Part of a small language model's weights.
Size: 16 layers, width 576, 9 heads of 64, MLP 2304 GELU, vocabulary 8100, 73.2M parameters.
Architecture: LayerNorm before each block, untied embeddings.
Training: 981M tokens, 14975 steps.
Each number is 200 + 30 x the weight over its row's rms, rounded and kept within 0 to 999. Layers, rows and columns count from 0. The size before them is the row's rms in percent of the matrix's.

# layer 9 MLP up, 2304x576, rms 0.0357, rows 1722-1794, columns 336-383
095,162,145,179,219,175,228,200,220,198,211,203,228,214,159,238,174,189,182,156,180,217,180,247,184,166,179,240,236,187,215,243,173,231,247,181,215,230,184,232,228,182,213,159,174,165,181,166,187
104,179,195,178,234,231,244,167,203,147,148,232,174,246,200,215,175,164,179,225,211,207,198,247,186,216,176,195,208,181,189,240,200,196,271,210,204,214,204,233,181,185,181,219,194,213,213,236,218
097,273,144,209,200,205,178,177,171,202,212,226,202,201,151,207,214,203,168,185,196,206,192,194,317,211,117,198,241,203,195,164,166,153,192,227,220,218,210,212,137,135,168,232,207,179,171,202,197
099,181,232,177,166,159,199,208,204,141,182,187,209,197,217,221,194,205,222,179,196,223,179,195,179,175,216,185,214,183,182,145,185,219,182,160,170,188,182,235,192,235,216,222,192,208,201,191,190
101,195,208,175,213,175,219,158,169,214,224,187,157,197,123,199,208,215,182,203,187,160,143,157,202,220,191,188,246,192,206,202,216,228,212,138,195,215,175,179,167,170,203,185,225,196,225,227,143
099,183,157,204,206,156,225,223,185,177,218,240,162,181,175,169,189,130,209,236,245,196,168,230,232,181,190,138,144,188,212,157,233,169,213,144,211,233,224,183,200,210,247,179,201,235,223,215,207
095,171,193,224,174,220,170,157,166,155,209,194,280,182,173,223,200,147,205,167,165,185,145,194,180,197,163,214,219,190,200,191,162,185,204,227,191,200,213,217,190,198,188,165,156,255,184,234,204
104,195,167,169,175,229,149,243,188,172,197,173,214,249,179,229,229,209,232,145,203,230,165,206,217,160,182,216,224,234,223,203,226,198,183,234,181,192,265,147,258,225,195,167,248,215,218,183,185
095,202,197,216,253,181,212,213,198,205,208,206,184,208,199,233,218,220,187,216,207,218,159,203,124,222,201,241,175,230,192,284,200,216,161,187,151,211,231,170,241,231,178,242,209,153,216,173,196
105,238,170,229,257,213,198,216,156,189,219,188,119,258,203,226,198,215,172,203,188,224,208,152,267,215,151,209,187,171,196,222,172,139,209,178,244,248,193,175,207,240,183,234,221,203,180,209,239
093,177,188,182,162,188,222,235,229,220,158,184,210,226,219,175,204,210,239,230,168,214,171,216,147,194,236,182,210,244,179,193,190,223,190,231,157,230,227,200,178,215,217,215,188,198,163,186,222
099,212,218,172,236,170,144,205,223,227,209,165,243,210,199,222,229,224,246,242,188,207,219,184,203,234,215,213,185,215,180,192,228,178,179,169,174,162,190,284,182,205,159,269,225,192,180,171,214
101,205,144,147,141,204,226,163,158,193,165,162,224,194,206,218,195,205,152,211,176,218,254,210,216,158,263,216,198,176,185,222,177,178,232,179,207,157,171,188,232,165,170,212,220,250,199,262,218
099,195,220,196,253,260,139,195,235,186,175,195,183,212,191,206,181,218,178,214,231,199,171,195,184,201,214,206,206,206,159,220,262,215,207,229,236,192,247,216,252,245,222,198,228,168,263,189,188
097,171,222,216,190,251,195,205,192,225,270,201,215,225,277,202,199,181,233,237,141,190,238,214,215,200,202,189,163,148,216,156,210,230,241,205,200,176,158,219,220,251,232,215,189,180,145,212,183
102,194,182,247,253,195,245,232,206,240,143,151,186,191,205,222,206,207,179,131,156,155,194,161,211,166,242,208,223,225,187,156,262,239,229,103,209,199,164,240,206,219,178,172,187,261,207,238,163
098,188,192,191,206,186,180,196,168,149,204,159,160,204,206,203,208,211,149,261,171,207,201,221,208,257,182,229,237,225,174,196,244,148,213,253,178,193,224,239,183,214,217,189,209,164,248,201,194
097,183,139,265,200,212,228,188,215,207,232,189,149,251,214,208,224,230,196,211,180,168,164,229,158,243,207,152,211,166,199,203,164,216,148,198,163,182,180,161,202,215,147,165,258,215,214,149,222
101,174,208,225,208,184,186,187,186,169,217,234,169,198,157,230,267,169,202,170,194,238,167,247,232,247,248,224,220,162,186,227,222,235,203,202,165,222,171,193,201,209,158,209,178,240,221,217,161
094,199,152,156,178,198,213,151,218,189,225,168,144,207,239,203,204,151,188,202,189,192,221,201,271,179,208,155,169,174,161,189,249,218,185,234,172,154,165,168,206,132,191,232,198,186,169,217,154
097,184,196,201,232,211,148,189,238,143,175,218,220,180,182,247,205,191,205,228,238,193,195,203,239,199,206,222,219,191,235,163,209,152,259,212,192,237,207,203,229,185,246,149,209,141,158,258,195
099,224,187,182,215,224,142,165,224,218,190,201,168,201,220,205,188,197,219,195,211,212,116,180,211,224,235,207,194,200,186,211,215,166,200,239,216,202,187,193,169,193,162,192,198,174,182,172,186
100,186,142,268,243,265,145,241,243,219,209,183,180,221,204,228,218,203,220,157,204,184,226,244,223,185,251,178,236,195,171,168,209,204,219,155,214,239,211,183,222,209,156,242,172,180,160,241,199
101,171,225,205,213,165,172,207,268,243,239,213,223,230,137,223,200,167,169,190,232,221,203,227,215,152,189,159,188,227,163,120,243,175,197,178,202,207,195,182,196,194,176,249,152,139,182,157,206
100,253,215,185,153,210,164,184,200,240,217,169,184,213,167,265,219,189,207,195,214,201,160,208,230,231,199,206,190,231,178,197,214,214,201,193,186,194,147,189,163,253,223,206,230,250,212,214,245
097,176,144,236,206,124,220,158,166,233,192,176,249,176,205,168,201,169,194,203,204,233,189,236,263,184,176,226,136,186,168,216,169,200,136,186,215,178,220,186,231,200,213,175,179,172,251,210,193
093,192,208,171,118,158,219,192,203,163,181,188,196,165,189,256,157,177,144,191,208,203,171,248,171,151,227,153,156,155,201,202,199,218,176,206,170,194,264,179,256,224,216,231,215,171,216,155,206
101,145,192,171,225,170,225,255,204,210,166,188,196,192,254,166,225,209,181,175,207,208,192,203,186,242,263,217,177,213,169,176,251,212,185,196,220,182,226,219,264,252,236,190,182,206,188,205,208
102,179,206,180,187,227,194,204,256,212,237,209,207,187,209,225,197,136,182,252,212,219,160,174,210,163,234,204,155,197,151,243,179,190,226,224,227,227,174,169,231,178,220,226,185,221,212,199,211
087,184,249,200,181,165,191,218,160,170,209,238,227,243,214,211,205,226,266,192,186,179,221,206,196,191,205,180,259,141,145,202,271,224,172,233,136,224,204,172,226,177,235,196,185,217,152,217,244
099,239,134,215,211,239,178,207,225,187,206,204,177,201,234,201,228,179,190,244,226,207,196,178,151,241,173,250,182,218,216,232,166,227,173,206,231,149,219,193,211,236,190,183,186,228,159,182,223
097,217,167,201,210,163,220,210,127,183,210,213,211,263,194,219,198,210,218,176,212,188,187,186,220,181,199,187,212,209,228,176,197,152,232,176,182,234,230,220,196,193,239,188,202,177,206,123,176
097,241,174,192,230,272,238,201,159,238,199,194,197,230,200,163,162,151,208,169,197,162,228,194,172,206,186,188,182,170,217,157,218,147,156,160,170,168,209,196,275,189,114,185,168,167,199,275,215
100,200,176,198,241,207,207,217,176,166,191,219,183,191,208,215,168,152,215,205,194,181,206,234,197,188,187,245,222,198,182,186,215,168,159,144,168,168,196,176,231,188,190,169,227,210,214,139,191
094,125,226,199,196,201,192,226,228,212,214,208,232,232,194,185,190,209,177,209,197,249,150,186,214,182,198,194,215,166,188,197,239,192,242,178,186,93,223,260,225,229,218,171,218,180,150,192,197
097,218,204,161,205,185,222,240,203,183,196,192,191,207,162,158,149,208,176,221,212,190,164,260,183,204,201,205,192,231,197,270,168,239,197,191,208,205,260,200,178,225,151,221,219,155,250,157,252
100,237,196,216,218,197,177,212,190,159,229,239,175,154,194,227,225,197,212,221,214,212,188,180,248,228,214,215,210,229,152,235,211,229,160,231,218,240,225,150,193,226,157,148,205,195,229,229,211
102,261,156,231,171,149,171,201,220,179,194,203,208,181,241,164,217,187,226,176,170,253,198,225,181,260,222,192,197,191,187,196,193,213,176,195,230,207,157,160,192,200,220,192,169,191,150,170,207
100,181,185,242,175,188,165,209,194,228,190,178,224,166,210,161,155,160,175,250,210,252,233,193,197,164,204,197,188,186,231,225,240,223,230,185,182,183,195,160,170,237,204,174,234,196,195,177,169
095,176,186,157,194,172,167,168,185,221,206,208,212,182,211,163,219,184,223,214,148,165,174,227,158,233,266,137,209,173,215,246,238,206,270,233,170,234,219,232,215,292,143,211,181,236,168,179,224
097,156,226,281,177,184,162,205,211,197,130,168,251,202,259,206,224,185,178,117,202,218,203,185,254,186,250,201,186,224,186,195,159,228,201,196,168,157,230,165,255,216,227,219,148,226,215,220,287
095,190,194,203,226,149,216,242,144,213,185,168,192,206,239,168,258,223,227,215,202,236,221,201,166,218,226,219,172,154,208,227,195,246,221,219,163,207,160,199,206,240,204,188,181,241,200,167,207
094,246,186,205,216,216,209,212,203,269,246,202,195,230,140,163,222,252,181,220,232,199,156,160,232,206,223,157,196,186,228,182,224,195,180,201,217,214,284,188,175,210,216,190,166,277,186,168,248
101,223,196,203,215,231,210,198,193,194,222,245,211,237,182,196,209,187,214,240,208,163,239,199,218,174,223,186,202,211,155,190,192,186,187,132,251,198,236,199,157,179,216,203,274,194,216,192,169
092,205,189,158,223,202,191,264,132,244,252,192,252,273,236,214,209,215,161,237,230,225,193,249,190,171,146,208,189,197,218,243,201,160,190,165,200,176,172,231,219,225,149,201,218,224,178,206,169
100,244,145,238,258,214,190,215,186,188,202,212,205,219,192,174,214,226,196,187,207,219,231,194,176,197,221,242,209,198,183,252,144,266,231,200,241,212,228,157,222,219,237,221,214,212,262,195,209
096,183,215,207,205,166,218,191,181,194,158,262,182,185,244,249,208,245,207,225,215,261,185,179,182,223,184,175,168,192,147,221,214,248,226,239,186,147,176,178,207,156,247,227,278,217,243,229,218
090,242,226,142,170,227,238,174,258,199,203,218,206,209,158,213,259,229,180,219,173,180,271,197,201,245,221,170,160,216,147,256,212,180,180,209,209,203,205,214,163,185,202,222,134,189,190,191,234
099,219,215,188,184,151,240,162,184,162,205,203,173,181,216,206,180,192,230,153,203,182,216,218,150,208,202,213,213,223,175,246,187,229,235,231,225,235,176,203,173,250,165,216,193,149,208,186,201
098,192,171,217,236,238,177,187,156,233,207,223,200,224,213,138,174,202,196,213,225,154,240,147,216,147,188,193,221,189,188,188,209,194,127,166,208,237,169,198,236,227,224,219,214,169,226,181,163
099,211,154,197,206,184,190,196,206,218,164,221,139,222,219,232,195,195,219,179,224,180,177,200,196,211,210,169,248,232,151,205,245,197,188,180,207,167,208,218,234,209,211,208,234,238,232,226,199
103,199,190,185,201,222,209,255,218,223,184,206,177,202,208,220,203,186,186,139,227,222,172,209,252,199,126,208,217,141,140,166,193,161,194,213,248,255,170,224,210,159,167,207,240,148,205,179,236
102,223,208,180,200,183,244,205,167,198,183,236,166,212,197,242,171,223,197,199,118,170,188,186,273,190,126,164,240,210,132,163,164,283,164,173,212,175,182,182,174,128,196,143,251,203,210,196,131
097,202,180,218,229,219,168,203,215,213,157,167,194,187,176,181,223,233,210,131,210,251,203,169,190,184,211,236,228,207,205,220,145,209,202,185,213,262,227,226,210,160,246,166,168,196,186,148,202
120,218,202,216,162,208,173,191,187,233,255,194,240,179,189,179,163,147,232,171,162,177,171,176,226,243,189,216,207,228,169,174,180,171,162,130,142,238,176,195,194,216,225,232,207,146,249,217,226
100,166,218,192,180,206,153,190,243,152,236,225,209,239,271,266,161,222,196,172,224,157,200,206,215,186,188,211,173,249,197,173,219,149,184,184,211,238,196,179,262,190,166,202,213,174,201,188,200
091,254,138,226,191,183,186,222,186,209,212,213,169,147,173,199,224,217,164,183,246,200,218,227,220,194,199,171,175,207,178,159,209,218,187,264,226,201,233,153,207,156,197,166,187,220,154,138,195
098,175,173,252,193,192,200,195,206,144,211,193,238,205,190,252,233,205,226,242,183,221,244,171,166,199,230,194,193,173,198,157,236,214,201,193,181,226,233,238,208,227,171,210,193,197,243,236,182
097,202,245,189,242,180,145,204,209,226,212,162,193,159,186,195,180,176,189,213,125,177,201,185,216,176,198,193,199,154,208,167,155,211,164,234,264,191,177,227,209,225,214,187,177,211,205,169,176
104,216,249,206,211,210,180,188,151,216,248,226,205,244,237,216,188,197,202,184,149,207,198,204,265,180,184,182,184,183,208,218,143,247,161,223,256,216,228,237,160,192,135,156,217,254,126,210,157
097,211,220,193,254,207,182,127,144,205,211,223,172,160,186,233,174,165,193,211,180,226,127,201,238,242,216,150,175,179,245,179,250,218,197,208,160,190,203,215,211,225,211,219,194,227,206,173,149
102,199,245,187,213,200,219,151,228,184,216,200,231,180,197,234,230,200,223,148,224,182,186,167,189,255,188,137,170,170,217,234,224,192,202,157,193,232,183,216,190,198,206,226,206,197,185,234,211
094,267,205,192,188,185,164,177,177,174,263,184,232,196,168,195,219,189,233,207,214,213,204,217,224,214,196,216,205,241,212,196,218,207,199,179,177,216,240,225,243,197,193,239,223,144,340,199,172
104,196,177,145,162,236,210,175,221,200,188,211,181,232,231,206,227,176,223,185,200,165,153,204,192,152,205,178,223,199,158,179,186,218,217,221,252,201,199,230,234,185,221,210,231,262,200,168,224
106,189,175,243,172,170,208,183,196,166,314,219,243,222,201,222,221,192,224,213,204,223,223,219,216,167,215,243,184,236,218,237,209,198,222,263,206,204,226,205,200,190,195,197,206,186,189,166,189
100,267,268,206,212,217,199,256,236,205,164,185,208,204,175,179,205,183,192,257,164,197,217,197,192,212,218,182,247,210,178,237,173,171,210,192,199,232,201,194,195,198,208,182,197,198,196,170,225
100,198,180,153,206,237,183,216,168,199,225,221,208,113,186,213,201,243,218,193,180,230,199,218,167,193,209,238,130,207,136,183,208,226,201,212,180,192,185,244,190,168,219,159,210,149,175,171,178
097,203,203,240,193,215,155,177,185,204,186,214,214,214,177,147,210,147,189,189,263,215,193,159,221,202,193,226,185,211,179,156,230,215,185,206,187,221,256,192,249,187,209,232,245,181,174,178,170
096,175,231,195,191,190,202,185,205,203,190,194,223,229,250,215,170,205,204,216,262,199,215,163,228,171,231,195,213,228,213,196,234,190,160,221,175,193,228,222,212,160,191,204,197,219,208,162,185
095,194,191,216,246,227,207,194,201,257,253,204,166,193,184,216,169,109,166,192,188,227,195,178,149,191,201,256,185,138,173,148,209,203,192,170,205,209,178,151,249,167,203,228,163,232,197,218,155
095,242,200,219,266,220,213,215,198,234,220,242,158,237,201,175,194,142,228,294,179,241,220,207,141,186,215,209,144,177,187,205,170,173,173,218,231,189,192,263,207,139,200,234,229,235,239,249,188
101,224,128,228,196,194,164,232,239,153,278,240,221,184,215,220,174,190,224,221,168,218,202,144,193,194,167,199,161,201,226,208,214,178,193,201,168,201,191,232,209,179,212,207,184,229,194,192,184
107,202,201,229,279,193,221,280,191,230,257,199,186,214,228,198,221,230,159,175,229,260,229,191,233,189,188,200,161,245,228,181,177,143,191,198,207,204,187,185,146,204,214,216,214,181,231,183,146
# layer 9 MLP down (transposed), 2304x576, rms 0.0357, rows 1722-1793, columns 336-383
092,160,195,202,185,165,208,204,193,244,158,133,180,183,259,226,180,191,236,201,233,171,142,143,181,218,165,227,211,192,228,151,261,176,235,164,217,200,200,216,174,191,164,241,183,146,134,212,178
100,185,212,222,170,208,186,197,201,225,156,158,180,200,218,218,204,239,239,179,183,193,173,212,177,251,189,248,219,190,183,168,211,211,171,214,225,212,224,177,169,212,228,199,208,141,178,220,148
093,211,230,234,217,190,185,251,207,205,218,193,186,261,261,191,166,256,208,165,176,232,201,179,242,229,166,233,207,194,189,252,201,226,245,220,184,206,191,196,208,196,232,214,213,185,191,216,217
098,226,226,293,191,180,201,221,219,202,218,213,211,213,158,173,153,182,172,223,211,212,199,201,203,212,175,229,179,210,216,142,219,215,167,195,166,155,156,191,125,186,172,166,185,180,158,161,184
102,191,235,202,167,206,225,147,222,207,228,226,205,179,169,207,208,240,134,237,161,183,146,211,134,229,197,200,181,231,189,210,184,197,262,245,160,197,176,244,204,257,158,166,164,185,200,215,196
099,229,210,140,211,199,232,204,211,244,248,201,167,205,212,199,195,237,154,209,229,195,212,239,150,171,192,202,196,203,206,215,166,175,131,219,170,171,158,241,219,213,153,192,161,191,242,234,246
097,175,185,176,210,198,205,240,135,185,203,177,215,217,210,215,186,234,174,204,178,173,198,220,159,186,225,222,260,151,206,128,185,202,221,185,142,154,203,204,195,221,139,213,230,197,212,130,197
105,227,204,227,203,205,161,194,192,207,208,182,240,191,199,163,222,229,176,231,181,177,171,205,196,196,259,236,152,189,227,212,254,198,200,199,217,199,199,134,238,199,216,173,148,247,241,210,183
092,169,197,178,201,198,191,155,190,180,174,162,208,206,207,203,236,252,240,137,203,176,213,214,153,205,180,224,237,219,131,232,198,221,179,180,176,224,227,174,176,184,208,197,236,184,230,222,196
105,228,218,214,211,232,205,215,212,200,240,162,171,218,251,169,178,220,196,168,148,275,188,184,245,186,152,198,198,162,210,191,219,218,231,157,211,216,212,185,177,228,220,163,255,214,177,223,187
089,153,199,213,271,176,141,172,194,207,199,231,181,195,197,251,180,184,178,189,184,200,208,176,213,205,200,204,254,177,193,177,256,188,182,224,226,196,209,256,247,185,209,201,219,167,199,198,186
102,230,199,217,154,199,175,235,175,182,177,191,239,163,153,214,206,198,227,217,169,198,217,214,200,185,199,235,220,201,184,227,243,240,182,220,211,170,236,222,180,229,267,224,213,213,205,209,227
105,207,212,174,180,183,225,128,183,237,201,171,200,182,241,209,162,163,209,227,231,215,189,188,182,198,202,200,136,220,168,219,186,168,194,214,217,222,241,226,144,220,176,234,204,184,198,236,221
094,202,155,244,244,225,235,208,172,226,214,221,221,227,290,220,209,175,224,187,208,189,223,252,209,239,135,241,198,201,230,241,193,196,228,202,177,186,154,209,206,175,211,215,182,179,156,191,172
101,224,228,180,202,189,223,229,250,225,152,125,242,214,165,159,223,228,183,216,196,220,142,218,186,169,216,220,210,180,200,176,217,239,254,183,198,241,228,194,167,205,200,245,168,219,263,173,223
104,212,204,243,204,208,168,190,194,236,216,222,257,195,238,165,206,244,194,240,165,219,204,176,197,216,235,234,215,242,213,196,229,219,158,128,159,241,177,219,218,188,189,195,120,261,228,229,200
096,185,190,229,183,239,218,209,213,168,197,195,229,258,175,174,192,201,134,152,184,204,259,179,176,218,246,210,182,222,214,223,218,150,213,189,196,185,223,167,173,131,178,175,223,147,236,199,183
104,248,148,191,233,137,191,239,223,185,224,168,157,208,197,197,204,173,158,268,220,190,189,217,158,250,183,243,185,215,154,207,272,185,218,216,179,202,182,181,204,179,179,190,201,205,185,207,198
098,172,227,162,203,207,227,239,201,210,244,197,212,159,183,215,175,203,164,175,192,158,172,207,154,251,209,232,167,172,244,156,152,183,262,179,213,188,204,192,158,206,110,183,210,205,218,192,153
098,230,188,209,153,183,222,172,251,179,208,212,197,201,143,150,208,181,227,225,230,137,163,155,164,217,208,218,183,240,216,216,158,173,172,208,195,183,193,174,187,175,159,185,192,151,216,157,188
093,192,235,178,257,230,193,176,204,205,212,218,198,178,176,183,244,184,216,209,220,190,176,143,234,227,230,218,209,218,167,251,199,168,236,233,233,256,174,207,189,240,245,180,214,216,230,239,190
102,156,183,245,176,139,222,183,179,133,207,195,203,203,242,184,217,254,160,210,171,194,213,223,272,241,196,219,221,212,203,209,203,178,235,204,171,192,206,155,209,175,230,235,202,207,159,183,207
097,137,242,149,178,240,198,215,155,189,220,236,264,216,183,190,204,171,184,176,211,143,170,208,289,193,174,234,211,259,196,210,211,189,178,128,171,217,197,151,188,184,189,202,159,186,215,244,190
095,256,190,211,184,205,202,219,236,151,214,190,205,202,198,205,173,168,233,191,197,242,195,194,192,146,120,185,177,248,216,220,181,275,226,228,189,202,184,184,124,240,219,247,193,141,205,217,162
110,217,197,180,172,181,157,221,164,168,165,131,224,239,153,183,228,194,211,217,227,139,213,216,226,184,226,223,155,194,174,202,195,184,183,204,212,232,201,133,159,251,159,170,185,203,124,135,212
097,203,177,155,222,156,231,161,166,221,182,291,170,215,183,174,220,177,231,190,199,196,237,200,211,181,225,229,173,191,214,254,158,191,204,200,184,156,243,173,176,190,175,218,174,215,204,231,187
098,180,169,202,249,201,205,238,218,177,220,180,242,188,191,176,201,197,249,157,211,201,218,180,202,236,198,184,165,183,146,179,186,189,267,185,209,197,241,155,203,217,146,196,192,238,185,233,223
098,211,246,228,137,230,194,156,162,202,219,197,196,178,227,181,183,188,148,180,214,253,140,274,214,152,256,230,234,280,251,247,181,183,184,202,166,173,173,241,197,193,231,185,182,198,157,215,212
107,245,195,209,175,231,172,258,214,129,174,204,192,183,200,138,175,198,173,224,186,189,201,249,213,205,194,137,212,189,133,239,174,142,216,220,175,185,227,170,186,208,176,207,140,162,220,179,210
088,253,195,267,180,188,203,223,278,221,234,192,157,104,226,200,237,180,211,201,223,206,160,192,241,242,211,155,240,176,218,223,190,155,201,177,201,201,207,280,224,213,175,201,154,212,208,170,240
096,211,202,226,204,215,177,161,204,222,244,193,242,238,143,232,201,232,210,246,218,204,184,286,281,199,207,181,166,166,226,268,239,192,166,168,200,145,232,214,193,197,206,172,195,207,186,153,183
095,196,240,207,202,181,193,252,194,171,218,181,186,132,234,206,196,197,173,222,179,185,244,188,185,180,211,198,110,183,185,215,239,241,235,190,185,206,156,221,193,201,165,164,210,227,200,164,205
094,156,165,238,163,184,207,195,193,158,213,191,205,174,155,208,193,174,205,212,146,218,142,200,227,226,182,223,217,198,179,158,203,220,172,166,179,167,223,178,167,228,175,237,202,188,216,192,200
098,224,199,207,176,166,212,233,178,180,166,173,195,216,130,219,271,214,198,173,161,193,192,199,181,239,226,217,211,196,202,234,142,232,200,227,219,192,237,200,238,204,187,270,214,179,229,200,188
092,303,137,185,234,192,215,231,202,200,202,180,191,224,182,150,190,198,211,183,185,221,211,175,181,190,231,240,199,172,207,224,199,294,172,219,196,258,168,194,213,246,210,198,200,228,179,162,185
100,184,181,223,220,229,200,174,219,222,222,249,236,229,218,229,213,204,203,236,196,185,245,156,213,244,207,227,214,191,100,164,183,200,179,185,198,259,131,231,206,154,185,186,186,260,191,223,271
102,182,218,179,169,215,228,237,256,156,210,185,183,259,225,195,157,235,197,167,185,240,215,221,210,271,233,230,189,188,247,200,200,211,186,193,171,230,195,212,196,189,209,124,154,204,220,239,200
102,191,190,177,148,216,222,218,167,224,195,194,192,249,160,191,145,186,168,186,212,257,160,182,202,226,200,200,187,169,246,192,198,211,234,223,178,215,238,175,215,163,199,189,200,217,194,144,190
091,234,237,283,237,195,165,165,168,177,223,209,174,206,238,206,194,221,228,186,187,210,230,184,224,210,182,209,175,139,209,230,183,200,161,263,149,191,149,170,152,206,215,278,186,179,195,179,199
092,211,166,171,169,184,200,208,173,194,197,229,266,225,159,210,181,226,237,191,198,195,203,188,199,209,226,210,180,169,171,202,172,202,201,228,265,190,156,208,182,237,149,171,178,173,180,196,185
099,204,240,156,245,191,234,162,241,183,232,232,164,216,241,202,145,218,219,179,212,188,173,214,184,220,178,182,177,222,224,205,185,203,255,184,192,210,154,229,180,190,179,243,213,254,174,169,146
096,236,208,180,198,160,163,184,244,208,200,201,177,172,173,172,163,235,200,214,191,181,203,180,209,232,211,220,253,169,169,209,198,226,182,219,192,231,250,221,193,190,179,214,193,162,146,204,219
094,227,191,232,212,226,219,246,214,195,141,178,176,189,239,168,220,164,183,242,187,195,214,192,193,181,185,150,211,160,173,264,226,275,193,150,136,171,164,269,188,239,189,248,217,226,138,177,141
101,173,202,181,186,233,220,186,231,164,194,204,228,132,230,156,253,221,181,217,219,169,211,188,186,228,188,241,222,197,200,194,191,231,249,211,207,198,164,132,210,160,193,190,187,163,155,189,215
089,140,168,149,209,206,208,170,241,182,213,209,189,196,186,202,240,202,246,190,196,204,229,204,185,225,182,213,231,201,250,186,164,229,243,156,181,171,208,224,134,220,233,174,207,177,192,277,179
098,219,196,223,147,223,206,216,155,188,193,229,169,182,185,231,194,168,225,234,154,193,194,239,226,183,176,161,179,178,232,215,212,210,165,227,173,220,167,219,159,174,183,216,164,194,201,234,207
094,209,178,181,260,151,172,224,251,228,234,207,205,177,169,212,189,183,269,231,239,183,187,218,212,186,168,202,190,193,198,167,181,248,208,196,235,265,197,229,197,188,205,240,168,200,210,168,165
095,217,166,250,216,206,172,198,182,197,174,240,189,204,215,154,207,159,208,208,215,191,207,174,167,213,268,150,231,212,220,185,192,205,160,238,152,225,234,180,202,194,224,215,205,181,175,186,184
100,214,191,205,202,175,219,206,173,220,238,190,172,177,174,196,190,241,236,219,250,186,163,243,240,194,189,194,234,175,142,160,213,290,191,206,162,189,188,209,277,136,219,248,208,235,202,153,254
100,157,170,172,148,184,218,174,179,203,211,197,204,217,193,207,176,172,198,224,191,252,162,193,165,207,148,261,189,203,205,201,189,179,216,198,213,243,165,183,188,198,179,220,283,197,205,213,133
100,206,244,208,211,235,219,193,161,181,211,189,184,162,182,176,166,177,202,197,186,205,210,198,138,180,225,241,220,144,186,224,215,216,221,264,230,182,138,161,184,227,201,180,193,168,205,185,187
109,248,194,254,221,182,266,192,232,255,196,174,205,203,259,201,203,217,169,166,243,149,211,166,223,184,229,181,228,191,252,240,242,191,165,227,146,183,189,212,194,208,221,147,170,230,243,212,245
104,182,206,210,179,235,197,218,230,181,225,226,160,165,182,259,186,178,209,217,217,233,181,255,206,223,160,202,197,209,246,163,184,212,180,208,205,182,157,191,190,190,191,226,236,195,268,181,184
093,215,193,193,220,144,201,175,143,203,198,219,208,232,222,209,221,194,215,161,142,190,228,205,197,178,187,164,239,172,177,220,251,161,214,262,235,209,192,154,170,200,179,195,230,218,174,207,181
136,233,208,230,250,220,149,171,211,194,214,122,200,169,238,223,196,144,223,214,202,179,203,178,188,218,148,200,173,233,261,233,151,171,147,177,182,216,258,225,195,199,241,210,196,236,207,202,144
096,175,201,225,233,214,188,209,199,177,167,207,230,228,157,231,203,240,157,189,241,207,220,199,240,180,205,181,196,217,207,201,189,184,195,235,192,199,179,126,184,211,140,240,185,197,181,191,226
094,232,220,111,240,228,249,197,198,248,200,201,220,192,180,196,167,206,196,217,200,250,149,188,234,193,217,264,208,231,230,173,200,159,222,178,197,249,235,257,127,215,239,213,183,156,220,195,173
099,168,205,169,162,209,156,187,224,239,173,169,187,191,134,163,176,219,187,196,201,195,216,158,179,203,197,211,222,165,202,161,171,188,191,214,165,180,179,198,247,272,204,189,242,224,167,212,172
096,182,254,108,159,190,150,192,217,192,158,198,210,217,248,214,213,195,266,198,209,207,217,241,192,162,267,211,186,191,146,212,189,220,212,251,242,225,226,210,231,218,203,199,234,118,193,184,185
105,152,174,197,160,192,214,189,209,157,149,199,297,144,176,181,190,218,214,158,133,189,219,178,183,191,182,245,146,166,182,206,200,236,223,203,162,217,230,197,196,206,194,189,210,166,165,188,203
098,182,234,218,157,208,200,252,178,269,208,229,223,214,179,192,254,235,141,208,172,230,200,209,182,197,176,223,179,162,205,195,220,178,238,177,202,179,177,201,155,230,215,216,175,228,159,214,190
100,204,198,250,192,191,190,169,217,231,239,234,215,139,249,202,230,176,140,178,235,188,194,195,166,181,172,239,199,187,178,183,181,193,189,191,176,218,226,210,197,225,200,198,137,234,185,211,202
091,207,118,182,184,185,242,175,204,196,184,196,209,182,229,229,194,174,171,203,197,186,188,187,203,216,200,157,173,211,179,195,191,179,177,189,242,205,256,252,274,202,111,149,255,187,200,192,205
103,192,232,264,227,158,186,212,185,213,197,138,173,180,191,174,176,226,217,222,201,220,245,195,213,206,215,292,265,244,196,201,187,212,253,207,222,192,191,190,199,178,179,165,205,227,182,164,205
116,197,201,269,194,176,189,195,198,207,283,181,194,164,240,180,203,209,164,161,215,225,221,160,226,171,211,234,180,219,224,237,275,207,194,233,234,156,215,252,130,150,189,175,222,185,177,219,181
097,141,205,203,215,221,170,215,217,162,224,161,181,228,201,162,199,210,190,205,189,195,246,187,256,166,241,253,225,222,267,203,212,180,189,196,246,176,231,236,233,221,185,174,123,228,246,214,283
102,180,234,160,214,195,191,234,191,210,199,211,259,178,215,209,231,186,191,214,217,134,171,196,201,226,172,210,215,223,186,271,168,221,173,211,240,242,195,160,216,220,218,246,129,206,167,203,211
096,245,203,174,181,243,217,168,214,175,171,203,187,208,135,212,204,232,172,191,130,204,241,199,245,232,179,178,212,165,185,230,208,197,214,199,198,189,220,164,147,146,198,210,221,178,204,216,219
099,199,216,190,183,242,235,172,178,184,176,226,187,246,188,225,213,147,198,238,172,196,215,188,202,141,153,249,165,230,239,177,210,267,175,142,188,242,174,182,188,190,179,241,257,182,202,174,202
088,194,190,263,178,192,200,209,202,167,181,226,182,282,164,224,185,190,223,201,249,253,185,241,202,171,195,170,192,235,247,260,184,212,174,239,139,235,115,176,244,201,212,179,167,237,245,237,180
096,152,249,229,147,196,195,220,238,185,213,247,176,149,200,213,176,189,184,179,240,157,206,168,210,141,203,156,157,202,187,189,235,191,163,189,206,218,208,187,212,191,174,194,241,201,221,222,194
099,165,252,159,190,213,229,173,201,243,199,221,197,240,237,192,200,188,197,242,193,169,228,196,198,178,192,185,206,219,158,188,143,239,173,200,157,212,208,200,213,195,185,171,211,245,194,220,250